{"num_hidden_layers": 9, "hidden_size": 768, "num_attention_heads": 12, "num_key_value_heads": 3, "head_dim": 64, "intermediate_size": 2304, "vocab_size": 31602, "hidden_act": "squared_relu", "norm": "rmsnorm", "norm_place": "pre", "norm_eps": 1e-06, "positions": "rope", "rope_theta": 94600.0, "rope_fraction": 0.75, "qk_norm": true, "attn_scale": 0.216, "bias": "none", "tie_word_embeddings": false, "parallel_block": false, "extras": ["local attention windows", "shifted keys", "gated attention", "value embeddings", "hashed n-gram embeddings", "an embedding shortcut", "skips across layers", "capped logits"], "init": "uniform", "init_std_qkv": 0.0207, "init_std_o": 0.0, "init_std_up": 0.0207, "init_std_down": 0.0, "optimizer": "adamw", "learning_rate": 0.000839, "beta1": 0.9, "beta2": 0.98, "weight_decay": 0.22, "lr_head": 0.00456, "warmup_steps": 236, "schedule": "wsd", "decay_fraction": 0.585, "decay_shape": "pow", "final_lr_fraction": 0.0, "batch_tokens": 131072, "max_seq_len": 4096, "doc_mask": true, "train_tokens": 890600000, "max_steps": 6795, "dataset": "wikipedia_en"}
Each number is 500 + 50 x the weight over its row's rms, rounded and kept within 0 to 999. Layers, rows and columns count from 0. Numbers have three digits each. The size before them is the row's rms in percent of the matrix's.

# layer 3 MLP up, 2304x768, rms 0.0502, rows 188-260, columns 0-95
101:544513481428483462511434444527544474483565530502456470576429500520428510557456542522478495509481576534439494493467486520507383506491463569437378539547509567479529494355544449506561433488526446417441519478464542414515479601524487487503486556567457502508501536474503436503555516582473528547
100:530518455527503448521380464517526523543438528516509487473445447532515482452573421467496404574455458563528563552504508558617453551455409481410489449501545526539509493561442453448449489481498474561466501500519471401426521531424452478494555452515485450471568473506478502573517541537490467446
097:530554430459561504530495499547518481492580513407554458508563460479603594571665476464477466464385523437515523474396490472430520511522428467533501469553395528439508463481472533501552471464522590530535495637432579531418568492476415511492472431475465530573430563486458459473495438629503432568
097:542555514538442465494481528506494497611626539365519492509536541518487499454397482495528532521493394496541523537427512469451494478570460440459508504449511539419461542516404428511563496502589525531508637514461634484424471497462430489477521444568527435558478476474483537554498440498452483543
101:519610456441547448527546481405491459443487472451493529472489503533537505468472513448535511432483501470515514560494484498554475520520423518515610479405613467573530477522394564469497555503551543520523523409475466427501425441502480526535476445470495479497480514490522515522419487547540548549
097:566415467520495525487503573531518455541540498536487509536472520564492522467469532577565497568338394516491512518555511491529507500545596495412522571409534493471426435479396463484492511513518488428500444521488502612477443586450492545524409501463459446463522566480530544543502526461505538391
108:566456498512426496526464423466497482576482438450497451405486537588461482410376412549487523495474498617473488437476574533477513539417478466474463599460417515483513522571559556426554543544509488522433434462509547447503517539498378474564482456474497457480486576617512614596459539511488554455
095:433452514476567523504514571457475464516597489532498435415570469493496488538491482449602541415472533572453524540599498444383548486466424535469452490548464613494514467508449413476457576538521492553481425420504560532462457544518506480523500523457433482475517479527463588579461475517466601451
100:489532590512455542520515463554475478517460484510481429545513551512495467485517608506471485510532466438456479464495533529479453480472455433480506546495474545511552466496566528462554462401523498602455588563484501578452534571499542403473442593526479500480565591495536552505495488499552538549
096:494506551454503391533433462523528496489502428477532567493590451549501504433474533505491534530502533463574570512534540470514463560541418524576537495455518506535361411491520471515480558477451514440407525441475510545508426523463477551519368534432552435525472525547507514428544641550535524469
096:456488471452477491529515480557499487418399482477493559407489539527425544433415395480535491496548473544433530517536463557479464590474445459536538590483458463505491533422513496490446487534509543463481572454545441416398499540455474608579511551515442467592545443511547449506450552503439444513
093:514471445520454483520481453587531465519481436498532551464493518564476526544472439523572513517484532461508482434425471505484457547575461501480513509465517477570526495525524456459559490523555529454423512471529539456406426515511491469481481511478505553414514456504504529486484522564541587507
098:512527501550500476472497471449502490501518506557586491474526563483588551510411503514464597552509513503448606411528522528540401508535470409508448470505460530573535522462439559466517401538590437548563501557406540462463584564455493434562500416479521498500520539544436485479484500469571509567
099:570470478436414500520483515519503497514448457434509493519563567472528652420504460499563408515457470477523466537585496589434611480529544468535451533473586498448573434449468450470469478537499519403421577494473480502518570522533429497457530550510464495442455512557538492515488409522425480413
086:393522503453530500562517562427430492561474479475396458547478531470526574510385549459537496572558507483473500489515477470515459579429492556505511488513483487357503617508387456534590406522545473470465509533467493470512395525497445556461543539603491537449516494550502562527495542605486561529
101:480591513432485503501469512456491542469487484460551453381496466534499528428477539462534476536432544444518505448419530532445352483577499495490546445475476510528488505436435506599468455545463467543523479464526506527418522436432411470466466553422485456467401448530524633520560516509580551421
098:507494536506473529542555437496561451491433535458476524525462435535422539521495502491478486538397525511450471557398496452438506433576519453506495583395537458517466485491508590479484468498454452468567499489470441529476535472554538518536514540421448560431534592511474488524457465439508530526
100:472486518489435464468503489477485521507506520551584422486392491452502487408519470529423495513475518518489597456481523511492464455459506513511414523494476615546470397356580547487504477549633455567468496477555576499467442394429496536538482550426428528439544672554499516438488474526466543433
108:508612440550449523527460579520511450533533501602524527544530619478550534518530435453484375539479489507497464488564410490459352589445517411522422577517487549441529484460498487531515487441483515508462504509504540543506460501450455531478494444511449533587523448547600494527522473570500525487
102:572492565413490343645491467470514453439510482482556407549535530511462503503409507472550455603455482544574435451643507449395450519527515475570499517428464520497463546512482536508508528413530540566474485527473445550537579537410449531524470566505474502542444517483538455455492455489607584436
107:527482486516512419504427515531560491521445496518426535495459493528475577539519513444429421447412509479604533563520558525520423595539468502410496525462419575505511520490518487410517440411480487512449581553439541454517527534455478488403434544562523461495515459469416532537503536471508548441
112:446568445496504508504501515488496508537519493551573536539461471609427474502462517514562521564530607564445486426521554414498530539486515530543508491459549389436512467492540445386570566483442516471518444433564450559475448501459540507441459602508478474460467508531476496558486565444462496530
096:522550532481452493530470451598535438532570482468515529519521479530528445426549477570465533531452505516533533467519530545488487514423429413533494511511480589455538497495559452511544440508499574574460494498493470616514458491511503575456429480600524486430507572529487495562491464525660551473
093:427488538515525521552495511463542498575454447557488518469529598482468493509408513463577536507579515583464527506547492404538366509446499516413408473485573536497448548444552555506379530483511540510382557514504487479530551574572449531507467532559537480523519543564590506558519421481506562522
095:496611508576523460464453453487597414484532502440442456454500531532504542514493507485532414544462510534497504535512473432542547442456472553495518404465443487499463626508529557485486482477577470530488493627526487479484626515470452453459488505494496472477509554515504567484592491464459464551
098:496469467505514526514519524536549394518491563497496556482434635490484475539450407370447487532501444509480449468543386444530491502509380467425475505483456470516519539484518511423400473494466476556565507479370483445447489483493519465585601473558563553641541537515505412442564453567529488495
095:555529397563484509552438527499534433520475456476370529497635555490493518557450464416475507469557491558461472442444484497454465552554454563507480500483504440469494519478493566549533536499513513456452378535607453481431452515553442530539545535567436494430507507579544635610521485522511510523
099:492529492548525537538496507451500520498606484444466425519531531567410661530482515525459468553513498441508522533470521434437513537587585485567425470390502476429552475395501578490503529470540468433481471553436494608384474437497451488583431476514462587525482538499565489418421482580437466441
100:498429530502486483496496557577469488552489532531468504598461571581492527540521470495477503500415457569509517526545564473468433450540443430442551458541545499507501536537565553570382483426589496576458634505419529492530541547487515439541518619508549536546485542536554519546474519470508510540
102:490524486545363417485493519502474456520473470468481440526430488517445483457472477482472523454563475519639538478563494455561541512452479443574461543472478539472421475524496526443450383442517517449405535533537543552491603526546424480517395504618459406473485468492590510633424464457443552599
093:416472555430457465547464543526458392544533434431525519531503564468549464523408444480481358452479503542487575455456535493432584570458538579470469509551459534505398531535483504578511652437517434496366520482524553525533450497438490519506578465532531515513532466543445562503541499542523656514
100:436504548573500539500412497561554461485502508482481518555552580494437481487494436467454447492546458566480428463554436548605441414485522502446535484416489569531543517494548522449465575487683455534422487528511522432458586518440506473513484531593506459567472588527527456527501574593550572534
103:429499507452520518543544529434493470423534459546530517456520549597567488426547538550564546522488580496453476500464566470470448519556515518491503374441568571555534502526486526476524538460535435447480563464534520592494534498457376466497419533493547508522578606529499563439576519495501555420
112:498529541496455435535483555519545480525563522536565498510506513449532465427487445532469477534507562505471528486521414529518463540485541439539540454422505601485526550480478425497501478548536383484518622554585571466321370469538474432502449502474529504541486533524494562537518472478501450457
100:494490432512462541559500509454547455425548474594471538455517434525456487471417446440460487485482550475531525473516513446577339630520405539418478506525505533500506543554536542447464563441566560450531473484560493518478489496530496516621517464473522494557466498515426507514430529501510480542
090:435402537465544543475531475580507475500491527505495525441560531509432451499520467516527412456545609483513472541536437493580567528532557455412426478527631565510558543462550513508465612517441477483429493519578472528461468545522498521435481474584503459575483552554540487555555523448441476547
096:576480513591459353551477520504549411440517556579473526492519483445412500505461498477491430529478557615528498409519473458501432480516477534498535525413501456485573464468568611509525569522525396517568460472468504467475423493506488426494443557454474578545428636552469511504544477496577503510
096:454521414557497518563530507412475510468497462510475582385423489501568563494537558450518444488582504555464514543541471432508481541504511503492466468583645475476474523376466481470481519491452530625481553497442502518519495491476488514451504516520459548454590428557522442483474576454501466556
104:548548394554460557521468501486598508476555532450526511506475424596522561460497500483522569570571543496499448532609524397472454454481488493579519453481539486421441493510544554553591501477474569530508463505582501471441455504487528460580387545471531491508576506483475473537543470517496509486
099:476548461521474516551481434536530490504438464473434498555580478511477551484424409452490493446513469523557468470455493484512493459531533522504456525502538499451563599485538623496478508412559597491450553490510551538555525408471490394560481537425509529563459498483591553485597443438389463544
100:464524507527517484515468509380499489513424467540397563518472476455555476449345463479489487529450496508498519570503509452505470500545461413468463550435446431468569422463538510534526474602482524411522459510617517475512517597491448454397502533545517409533437445566500540511472458448483491453
099:498514507402439501506493429529493471521445525420508469448535450455539589515533492563501459474469450580529527466584520502513474459449480369433469541535535507476456473522494544474469454546430525605511533494424501524511436560418418552445473578452514570461529545438538533533440454519566526500
093:568562550455441527512502409514508473509539541479501468471477526479521517481408432493440400511568471489448560544558452430509426552471479447587506508419519455523483483490543544399414503452511514441447499509461551471466456491491391511509540562548465502458505622445592528523518421579518445482
100:516537530452453409487473507524579493512531513397528556438472596493563493549542497561563603494515539557440537524573446488528469491426414518432469535473527522445510568540452539438444446471538526555489436436553622433388403522458439421386539488496532488599441508538454533435510483470651434556
116:530531434457492497533523472476529475474509556499463553422593486624512514570505586516592524463426485556500552516522497536526410457547511458470519500504472515506443522573365562428510439505484498403463511423533463548332473485498545544553500527509489391539579491610489549510575515481537572416
090:474574456518480452507467470515474508483468472608535489447498484457531525621508388444542541444505482476554479501492473477429474470437513589473504449478483465555473606515450500532507450491467566574481516495523518562488463529477503449480500543483448538482500492500589507485529497561421508482
090:432512528452503523529479466506458478433494462471408507522538500494455502573451512548432539469567450474475480432580454439593504541579506370462573521512410414505402485538535502505448476498491518419464508469569482518461415534509485506487477658540503504478474527513453553549530537491456494508
098:432498449503495555543550528467524451402587409569474576412495525580605537429416438516562430559502621509488513542447551423493480523555511480477462428385507505481501466431554478508540519523577516463462566496599510464525475589560467571518454503540447513519565603551523533533486482483559516538
098:461559469496510524556477501467495466556461454459479488550542468582488576482454543502522433554491459565579415509448464459513465546486468518557532521476459501401487525450535445457555476492612484528515527498476503510501456463505499479430494547490537522507434583451482509409531569505377565521
110:413547509550525503529428525480640441506569366435541472430615451586481537461563488453531502486478491472507401385499491504533553480401430565438548451494400523525396578449473478447446528490489523465490464510556519556467399528512396493550518527506422557440625527482403504523414497545496470493
103:445498469559511490542523552469554511445533473543426532436491528491538535512483571434465467498561525463454529512518507539557497470498476443562552469466527575494479479542400506485525541488513467524492525564541588443473382638488469431504459511570513523457578515551423540498572530600517552438
093:404467477563526529456441587518536528527499506556480473592482529466518449472561456513486440471582482598563545477522521422532400495479490476479435504454462506561447558455497479495486482413501424503421511501572521560451470525561477371502523525502483439539488501488488434583498562553609539562
117:535439467461456533521559514403506495493483459548438495505510485520491573540498515462410481490498556482452496484558486506470458520502437536485366528517573541411476518454483542439456467520423529451489608517483414633463496550466538513591434524521488526588525535563603451467535593499521454527
098:460487448485503489540467456580537401449466542528489484490514470484532476488606566444462437490477532494595501546463500499525542489477463470460520437450508460560469425593555471502513437491509480463457437497434552526505457499559438551563450543556472493507501523528504496547455488483434554471
089:682553335708375600539528564506594509439436415538449479491477457516520547565501399521542542519536443512548595450593481525537500444526491526559489544532489543513499560500413559518447507525493482476538546444497554561462505532460579501533445573541372529566631421483564464495538395525464567458
120:504494553440510481534470487482510463465455519583554559495500561483524452484418520443419455594519532574522477479545517500527494584513432507533435565439542469431495524534510537485501489512482532500358455465541501483468541547506433467466478519453479494593439532572589562551482355484568415521
090:562589471489363458474434419595560429554513576399527443513406490572542546428541441408443558462495494503503435526557497466576551500456440450517397477528475556534614466563445537497440497555550518513450507629470489400548528477539428462556426453542513540558500494554525527529398475454548480544
104:498493376560479534500493495507535459437560418569460534521510615517516452476429432463449466439519507421441555445469517507478506508538493528511523471453576455488517484486473442499568489588623410484571526466509561465455425555474548584498441475559384549418464527545575518468588519622511514434
096:513487445519459522530458497511574452471560532387455431466478551499549601385547586541493482537451533548462530473516495510503373506473518335551522410438527644357477539453522480556424426499491494531488489464484547564429535588440458521465428488594578394579451539522523533563497514491489519484
114:434513516499523480496521509475495456403517568519477468482556571559535460501505553507556513552502417586447461459499496418489475584504446508452525395388573542473537471521464428531542494339432450415398541461477513633448461482496466481447529636514473507556501589544506527440541505452483441574
098:347446564533509419674445593482482513476590442528499557518447469545478532453563542484513541535552533516492580491511492556536527526518411523543520467484566434501478497495523500468498554468499535495353582467488532534512509518446397465533484519444529457531490518532552572452487500528491539440
095:601562435549404470529469453498550451476552507503479468461449493470562475618563611466457436584604504456541526506481501478505411470499513394529549496507499429460477538549506511430422389464468495548544550526469475532481561505544481440502462521583498501581438566543516543531468593476568457556
099:503516507527561579552535485432499491604490486426546432604563522448536514491416534533587426484537483531495513417417480438529475508507536466601417438436537533470449565513509466397517488496521493494423485500440567537492446515494508489567524520466490503497511521524497550562529485504542505523
089:405498457499557568571555571376500513472503526455466447439497469475487487525528559490516496421472465570518487487485490445481402487474517564400416413533582350458579508474487474525544476535483468454521534539496493480485452542437498485454429511477436539563492574529575492525475452577545505455
101:483492545427451470543458412562514491529522481438456497607519548449539451519537565475491552568500514517472470527470491585488501604534405523508480509515545508496476521476513424459470508501521527457506513512534479465411559469479492388467455467550469505580527494524447579479552461598445506499
096:517540411561466519548474533492557504538448502489367494503502442469438477484479458521492527428526576463445512486553430505493475510471520448498477498549499607618539440471498603538446429461507567483489581552524531535540526486481449485499427601525536531566495448505656508547563419498425482433
096:466475523506451460494478506534448478425476456531413476371526488486473511493512516442460489495611554577430552494454387513537413473459511455476466487524491610556481538466449590464545523495535477497531444453487476464489457425340519410392484463511439445580457500511523524487492502591639517527
100:449608550468567443458486520468521504477491518405490389507449471540567544500506483579446481494424494524507454428520516477505408483558494425567557457545496602443435575409409522482598447435459519507519525506407514510494530465479366403469500508491509483517483592590484538560496506473535466505
105:525522529507488474556481487484507480512573500381415476440481530429574497544604535456413478476525535498559555540478551529474474478516446530558487405507508500444486509486499493469487387525584533481464554574447522472536601548438472537504537510437506505523435494476525454506522479536481523495
090:434487421552481496557538542488525475374519437517408514411561466565463532500487502492461497517509397520440506527446364452518493452546452465431434541493443443513514490480442501549538537404520470507556562561478522500434442564477523515449510466494520453485459552525469580573546589540443522569
104:584547511462510523539457454450596515546452512509606473548550408619487549446519412504458444547538626521497587516523583381526522528422460522511474546484514450553519520561563487443421431516432526495455478525519468422477481537541475424489489490444413500515410513498498492476488450554582457558
109:567496490461577462499459504484534440441620501465526548576510524527503472418475485560606515440440424515534466521439488511565517527519377443487484425500544565503559594515525514619427566476590440496468523456420611464503472464426533493570486557520422479509535464499500567489520421496567529531
095:518511490560514470563514502494558473448463483560475532466492554473485537398549492480491499439526535538493468484515550479504508520457475454455457419428455485446517501556479518509604562426502508476502478437530449447464424452518449470565517543412439498574467481568547559528402497489467540444
# layer 3 MLP down (transposed), 2304x768, rms 0.0443, rows 188-259, columns 0-95
104:449464500491469554499497544500526403554507452478566498536530449508472420534383481538589399576524460492510438444499502487533495443471582615496514504612474514408438487490563554528482521530498402421496437537467583487498533611493459486501506503429523593476479560525583474505574482517468493333
102:450509500582459466394508535488552466524465525442565563540543424520457566518508476514491537519450445529546526509495499493495454471423430508548459458520445606490436495519557570418546494486502528490449477514463409538622527385560562369588475487547515530495451514499584547427391524523508472401
097:464481521471499484443549513506487525448475482483570535424585573536491429516500504534509462566509483528481473553557393460543597439470484516483508465439438460488519495375498576456484599541520471418433517552486442510522533504413540498418464565507510458582464425543543443469489624530475525481
101:520450467529474478515489484471522402493516570493572520511505416557466456421521507509492482493622473487392394441527445501521519546537545450407525494516511423536449488455488596397497544408427499465577492435499479498544481495595540406588548525441398457453496548505566404547419505512508405460
103:471466490471530577536598564479453482507547549510513465534502495467528460455475528440601452543464543466506439534490611520507528493459489475597496451501487447572462437499555546464471566432487524487452535502469528533581551460517503433470541506602471442514479508465571538555413583447511422516
097:490583485449436580465486452486506512462455502446553543579525484491467483487485481500475413494510463550506429485507498464550482452569524494573591533446458523480452551502498461548422504515546591435597507524485420492581457514533455501485455505536472549468463478466440485475503564458579589483
104:476443437486505575513567549429592457567462535473585418536435526550576510460512469507464547514573506573408547506402473547458469480448458503491455531488475539481482554580431348386512539505502484429400475546465518417516527464562516487502447398535520500450579534404418618464415412544590506538
097:503561477476474546468493436559526549519484503365499429514525496487665609502429514535478493495545614530533467460486362426521491504573466470472491375483462563482468399537632542426635467507492459527469458499447487530580470466538481483483520484487549524487391509523456510489528543475505515451
098:542453423526560557489545484390539512524456482568501517497422480504519529577569572477438535450520529515505504546481540554524477541463406492565521515591420538543454427523445511445506550439534445505540513467465414436545409502457587480499538521486620477516595498463450531472605493487500457490
098:570518496498510497526464533487515439445489460512454479506480485547512449510605492554505422587571556486514422445504493486580434470480467583537439562579428417457450538515509438552484459454579446525480564447459491421503451516409546509463532506454467452471549572472428525469456557462511512466
098:511472551553559472506510532501467493464574552450476520529510517522494411465503466476515417467466547482550563545485448513550534560437546477494498433473499576531469450438537479514496592487499548535488413540508479482502453511480451449450512428449530502458501434484525422527516482496519515504
094:539577568461515469499553553458452536429469430465461543525651501586532502534516453367453461477520562518533505435535544567458449513425513514525494487630533535556498638497497553489558561429462496553570510504540514507545445492529540521442432444568517493500513526484479479557622483494442424555
096:471488507493467551536506542497470469477567479457485636518405484487405535492546477537590466432504517468483409457494493510466561495561543492482492489431573487516435447452543448544485496449499459591490418465445483544542503520502517616490490511463465492412528444472553516467510461570440499442
100:525494513497517501443543432479448515565493476551601338569472504455558436534505438405462518466556421497438453577481525401527560492405565557537501510439444594428469557538515558470485473536496509517551514501563518473573435460463518578497517512532534455560529468451553523551510521461538458500
086:487541596492448554459524411506533488547524563527554390513501493560506404460486471491421496517495529527487481472478515443567495545609531504580523544416513527491497422536565479540518452521516532483483495566487576456577455509494549546451503569481511524460435522529408436491456510463492453533
099:501463411493505482404557551524544444471499467542520481412470432471488564441598517482442504520523448470481503510438501521515439494526511471483512458479514465561431493475507565477446541491475479511551455452436489530499629505471537506441511446432405573585486511503545480499480523472542527469
100:471453510584526322411482595489559386448578505525398500537455502460552465501546497512474506508431431547455483520520555539585523444556552499514529459500427568474494402543439447513581538464550507502474537514479455428532518426438489500509436360414475568447544554493528440439546514536459420558
097:470428622593466494468488556536443558459445516444546500566486573562469463532466420488566583440581437516497507420497520525462564502446479443451466582496483510525461539451558428484454438469497462521376535496493538592527559555503541522547534479510522492450489474505586447503590520419502574565
096:521460518655573569593489574536394543576523533479552489534566488374536528500496522490526533515478492545518549465441506585479520468522503524486485492507445419503615540606530454465527549513467561575525478429553565509508586444516460477509492548546496533537515396409565554465441469473459496495
097:503393465580595626559521521564549510499452589434531518572494519580559523501495500579573543443406460450449543460507527501490487473520514485495488555468507506488487548469526503592489497534493505474484465474497472480529464497554570524471531545395539490555555548435448498448441528417566532449
111:459554493490505453508503425548532553530486448449530515543505433551481532481480549596455462567396576483540559508454444557487588450491499441453601571592458467468381496486541526487538513469441608373577480503480432524542649501552531469459522528512562486489433437524539543481416512533547433459
108:573570396460422538553476453463554408525556523518539418525507554531521503462591514558566517515447474451507433480565463477478577482512485491512488552481529559515448528519544451502498507553516437515460448470589430528550498483539565481451487603468508528440465464437575558501529420498489472389
093:506496543667544392443509583447600416525535483577511469372558461408535449505454492475505430534436483575446486426466445445456543531470493561487509527542494396513495457504469555487423497396463489379515562490421455513521460500495527554454585493469479435562578510568547472498572563488521547507
096:508477506530455500555471570512532423503517566505515517513511465555484420460428532530515446502482591540462504539566464493461482575497609526479428509455493464605491418537475513460448564454518583450581475449585504464492438421545539511502599520505487557621526518500490538577433503519521498454
098:536424472491478556541516456514516520492496518444478430552457424452498528472547436464470546452452482497585545502550563551473641495487570453406499503596419478394447460525530467466405603499444568541517625465555538523495442489509468522480596485541499469531554528540501495538457570515495492507
100:438375514508451445518441483490501514447482494601528410492420470513547504433494497509423671487514554520570462512471554534416518591503523415477547496469544485481439526518521571462529554462467510435508470493572631493482503605538501528494493484465441531482519534564503432476508551489497406545
097:397553506491503430470449420562582482545524608517519523428581508406529473429485523498452550528527476502395422511586430549476508549477452512470406554477608584436547563495499483526481486486441502473448485565501469435486522581588463555453425544493508475439425418479566566470526465452506618546
101:494455470497525451498459424533500448552572496562517563555486584608423572535519398606482514370511497445485489432476632445511542546480479489523446514538461473510465513535518506535503491564509577540526558451508561523454469535486514491569414487534451584421509522507470542493549389537437572487
099:507514492619477497555497474482467484508460504511518525521530545484518453488653596515492480491626548499464437548525527481500460496571512469519488501493533467466440522510533369508485524431540524500502458525448536446502442498592588495424516506531425486613453478493530497540461590431481528488
104:553508496499520452420499460484484494518491431554605526544453519584475511513517460526555483483510488510481521539480528446460481458575516519473467518556474473409498571422468446489451455578462593505470544477514420477522492499515526530505496511490555406405520501501576498465523507442496375599
097:431413529466528527504565466473412493459514546576615544473414500425476472555582538494457483522493490515417403475404517443368505537461571542432502515497543488433444523557515400500518531565509536472504444463596489492542484578526467546416533471490538456426448532549505518439498555520543459525
100:519486435472516515429542411535502474520510514526487491486464515529452556615516540520425436512468488469493577454554488528490476419529569478448412356550419557639573519443461474534490513481430418464528509413558528519484627571592545565513487489558482459486469457523541511386519533403477463502
105:506457586548478513494539511529504513463546510494465561565506504495518447474479590443452487496505577510467539508472496511471495471575490530557485527456533505493444508529589512472481595419499460514553467468592432464539552505441484419521473516466553548490457607412499512522444562434558533544
105:437488449614498565520511556539507591455508506520447473519505414376540453433453485490522545516497559480506483592438478602601607473464474564503577469589503537433514522475540554445449545454564449560481520541527500481524480498466582460547496461446457488449569499531469587536516556396579412458
104:562431513484523492528465445515412533556430549567537406531475453527504461479480421494529559462500535511577456378518553492521541501486472465488528549482407588445478484565541417583504499448487517405387570534493485547496576446555470473443518447567525488473422492496467440477500504429539531536
085:500582477457486448461525507471491488471458512502513483485441548519582512470464475606499540569456442479535453499446460591513490538531403526529545516432460429532455430597434540469516381477572482443558458476442533507529517494478553490538565488443454426491451507477511486456481413570534545477
098:466478475477545426451484524557467497558479604467472506530584428480618550516512492518527555459464545464441552495407477552541570475522477405509485572476528534549495504478505480512580465424475502517460700563534539478490445561461465498482498532535550550524449496445488516413590466466506618444
095:570495529433528542567524435490397444500514424494515467540485588517525528467429550530515492500533469474492516501549528467423541466565524456474550477525467388484578505561461516566508530587514530504477488463542402442543510492570496525404486489477529442426505487478583399508369494421518420566
103:499388514506460492511503502517454451472436553427456479483439498506419459491524503478478572512450459439509419502559520483616540516519583471354501441465428418437516473444479480463507577542506484437537538527488602484492502529496556518528517444416467419493568514398488516510571533488433475483
101:500463523577518376470454505499583422503512506438464501404457515548488545560592585457469457557534534415462517531524536526515411510485452483553403528564510408550530451484510474562467523499559520535477496453472517448544617503525447461526385482488467459535471521457505552570433510555478528515
102:610453513564567540508523451528503377490452565538545530517526486596537575406508523527565451477440488569465523505549523618456480397589496492497558509545526500457534425580440426431422510561500540531453421493507389523564584528538520437432528484498475464450551436479506460504430585515476464524
102:485495559579486524526488507449520477516503476542540495463510485377525543567488474470525474460516608447529544491435429480400537563574523567480564527530507474484491387520464551526576461504519473470512555452494490555467557540465521440460511458480533469392436439486510540487518548458511496560
097:446490544413538519411510454488458322562541458558537461465514512407454574452524518487477590467533499568458499660558452494505577527531486486463446505536519524455496530498515490502507529471510455519571575427425428426605433548407520558480474463483525507465474491474565475471455563535507545567
103:528525496543454484472465530580438531499439481446479549526494383530526447462491527571534565468434490492458461422518371528486644534441552534420463589447482492474537599518444540549469556489513554398471509446601447482498426487468461478510485544450518500445520423488487533444516555482445553466
115:497524467557501511476449484427498483439475521556481493423482463398521480517471463461628506436478454560529524529480485543551557520529421488521505508494454510523522530436550489488514452586496544601509465482372501445537501483456567541554539562484504393516520427500473536400555448446554490523
094:545519528461493438467462467543540508437490528458548498523556517483613451476497535528501507530488478513460582499471473518540456476481496395489479538523562491521520607506483550444535534544475505552598544551474488460520522519553513530504521439442501438495484491474455437508505496446537531493
089:543522403555484503437461571507533521535584549596577435457460424489512482469505426482522613598497508538521566577470509513417493489427555543563358466480498608540461517508513529397520503581509499498439518479494565519541529568508503477451546516417484488526497404512530413498449543485577511543
100:533512503504495566488435473525528481553466521518502470521454587530499508473444477569506562502499549509500488460525553501555529370554501545483417562464550510464537473506532473576541566543475514518451602428574469449518488529597395563493483527464542558442530482511518444433454518423534565448
100:435433579529436493448437561599567448431539504558526553522540597455468445486571492518516467509444555530544541488461531506505564440590516510562497567456427572531483514425504521423434583417506454495619490536462635490418498534458473430489562495543543503458525501545432486467537440503439493493
108:617443436487450468510518458544507508508390473555491473467509433571469572414552449474483528540586450414534503505466533496515495474464484454451519533568410534465413476475556552428495425411469516438517498561580494483497500487555464532583496470470517549511549505418465479502482509508418507443
104:510502438549486526521534601481410573514455570499373481513507543526526555555538530506542475492521538521495498390429435578507530526446415535462534551610461551543513545445519548436527521560495531423489517495517560490554410511452496468564430469464518576425543505629473569546482547525522496445
094:526587503493470451549446457530578482478532459540567436560530538519454499581559526530539546439522475473511440474528567448455373540476601605512516482460496438482534485503574537513510475528531414562523535549509504571526511470450486579471465459441502678484548473561488541570562487614445481520
107:361508542551463505434433488510486457540437500443514431627518428464428503441429516433520594522471534503594428442631503500601473461540496547406508432566582401420528525438498566488508516499446555491490524544522511554586506412518544518469497495471521503419557469490558551588486535552587518597
101:485461490509522482526508495508484455580445501613513407579538567414542528502442561421480504562468523537540573502523542409474570491532529604532458529488508456578474560554450516508434410464464525539535569502505487512477480554534431498489528563532549392528510616503494527363524444478497439514
079:351473612490610553457441531450454448498543540482504528518466556458438470438531542491477458461509503457444427538403525500480514567528444483470508486491442517498512436571561413503489502461529561519483525570552464509541495467475453496503493447513548454476366525534457508460544640494479440574
116:462448476477561461498502535483499526536445488573568518523461529510481539415496609562497428582558520547488552537580554450468499503531525559503509525466468607483543537515525481609457490484474576544502406366587418465448525426524513519626478534484491508508474506495510472632420420480591524522
092:531487514633576465465473621461531415471551375620494542472464433469520552516474494624491426425450528507497543483486526564505476454518518541479573470499451483494426455495551623560470566446498478515515536454463529611439547443509543590551531531512537468506547472563431437503542489485477508554
104:524505501538484456466459464608579524516573537510500526500521544513493472498506472521504428504404514510540548502511536496486589478422497489499485498535467441584469498527581478492476498540469551553514528510442519509517477455464478460560545576617557516493505508555459495426544457386578464520
095:558355512610525501554517552432436477482459543472499500452554535492449644446563515588430535502549553431523559503506486496445472547490467440450475441518564574439525454470475522517565441501552485334505414525434521587450463555548486540525444549508431512460497545523495488509463458516493469460
107:520485482486535511488495528457537462596466552462446580517439557471508477487494585476543498459519561512473474577512500450492492449468508472423533490461514512543511526526450514534497566467512570527462449563651413452498533546427514506492478532549601486490448498530537477477472545447542510486
096:488364548503580567515459474469424654464559510519448512516477612517476523457433453494583480447494608546445499549499468502413587465559540508453489469461474512505458374447553445482558510434446549436527588475452485540474379509565553446514538505456491563451473458508469504581410493577445566459
096:468467553491564488532522522593446484483524558483481469583522528484494481540536497422565515482552488530475544529467433580421555568499431458527448534439576448507500509466462472436433624464617537534541468514518558539407502535502660480500516526451481526510463416496558444461463447454464617441
098:473534503527468548423447503521544511499602491477510472426519564535516570517511493481559547577468483513517532470516525500526555435533506464449489452469534571602487453464552553492476528596518502541569561503486587504427526490463493514566583621483504443464556482494550573527484565416531466474
087:544631635486465369458416481612505466504503479417433554591495476520568569570419481565480359485515478502601503404602399459559497576488433503427460645493472415457517538571506579605556480465496494456506520503540482530451540470498480493445549554569518496507544519537452475619511442493518391469
103:426578487544482524475469475473533529579389469540530453510504545437419465445493485404426616597540557551557487490513498556489410523551485490496547452553413403502504507440469545430512511445487532521487433610544497577471513446530566576546484479455552493441457504533438586522477464493528547609
097:545513514450477489500490498459431518547445455504462473551451478453485525516471467517508600542516514501521446521483453483517507482504504502474529532499465457455521476579528480470562461523428482443592468491447506488483529520430496489472526503510462575516531490399453527559563555497548440431
097:594446443544566571534514504453488494504533448521579522522558457461630416460514532493588429461491498534446450463498473537555549502459435566475499461499527524553482516459505552519445509566520518495414507408469535450538464520492463499556465499556580465591506470369484462459504519519574554509
101:584466455545466554518525489453484519498450506543541497415548501452440493395488510397545600528521523489482473583386453533551498426484418583454485558511441408570544489608474492441447495483505479523510520516555457494474509411471557469537489518513531575490542504409490440438497588363497516503
108:466514528495470490448404489536559555433544372528553527478500470596531416581492427463573489547480461349483458450491456474549495542513548523474579460508490543549486509498405461522576550431419475486464485525529478458460499597511385566453522531502440520568501483556458515483498461547512543480
091:513564560589493528442437641594547453554547518435446560447477501499484542462425456577532500471508431502459472474481392476479574509499446454514393554510495458443485488485553453475552499517421455504450560498461534460551568515573488561491465557465491459560521469529476463516589441525538510450
103:482552535535480500489480513515582451521394476485506468522388467526480528439515425437405528559599525514457488511490552503527474552463491574492573528578534482466522509508512494491536478472550463467533445524499446493470535476596577549575459450535408481432425449546463495486413525490601490515
108:502502498508480586487501501459519529433520542561512557501577540508492462483517479462442488543630458545498501541474511468413549442521521517583490541512518554493545421509503569547493526424483481448512415537435479491510538588623504446489540515553463448448477525556569525432416522478430525508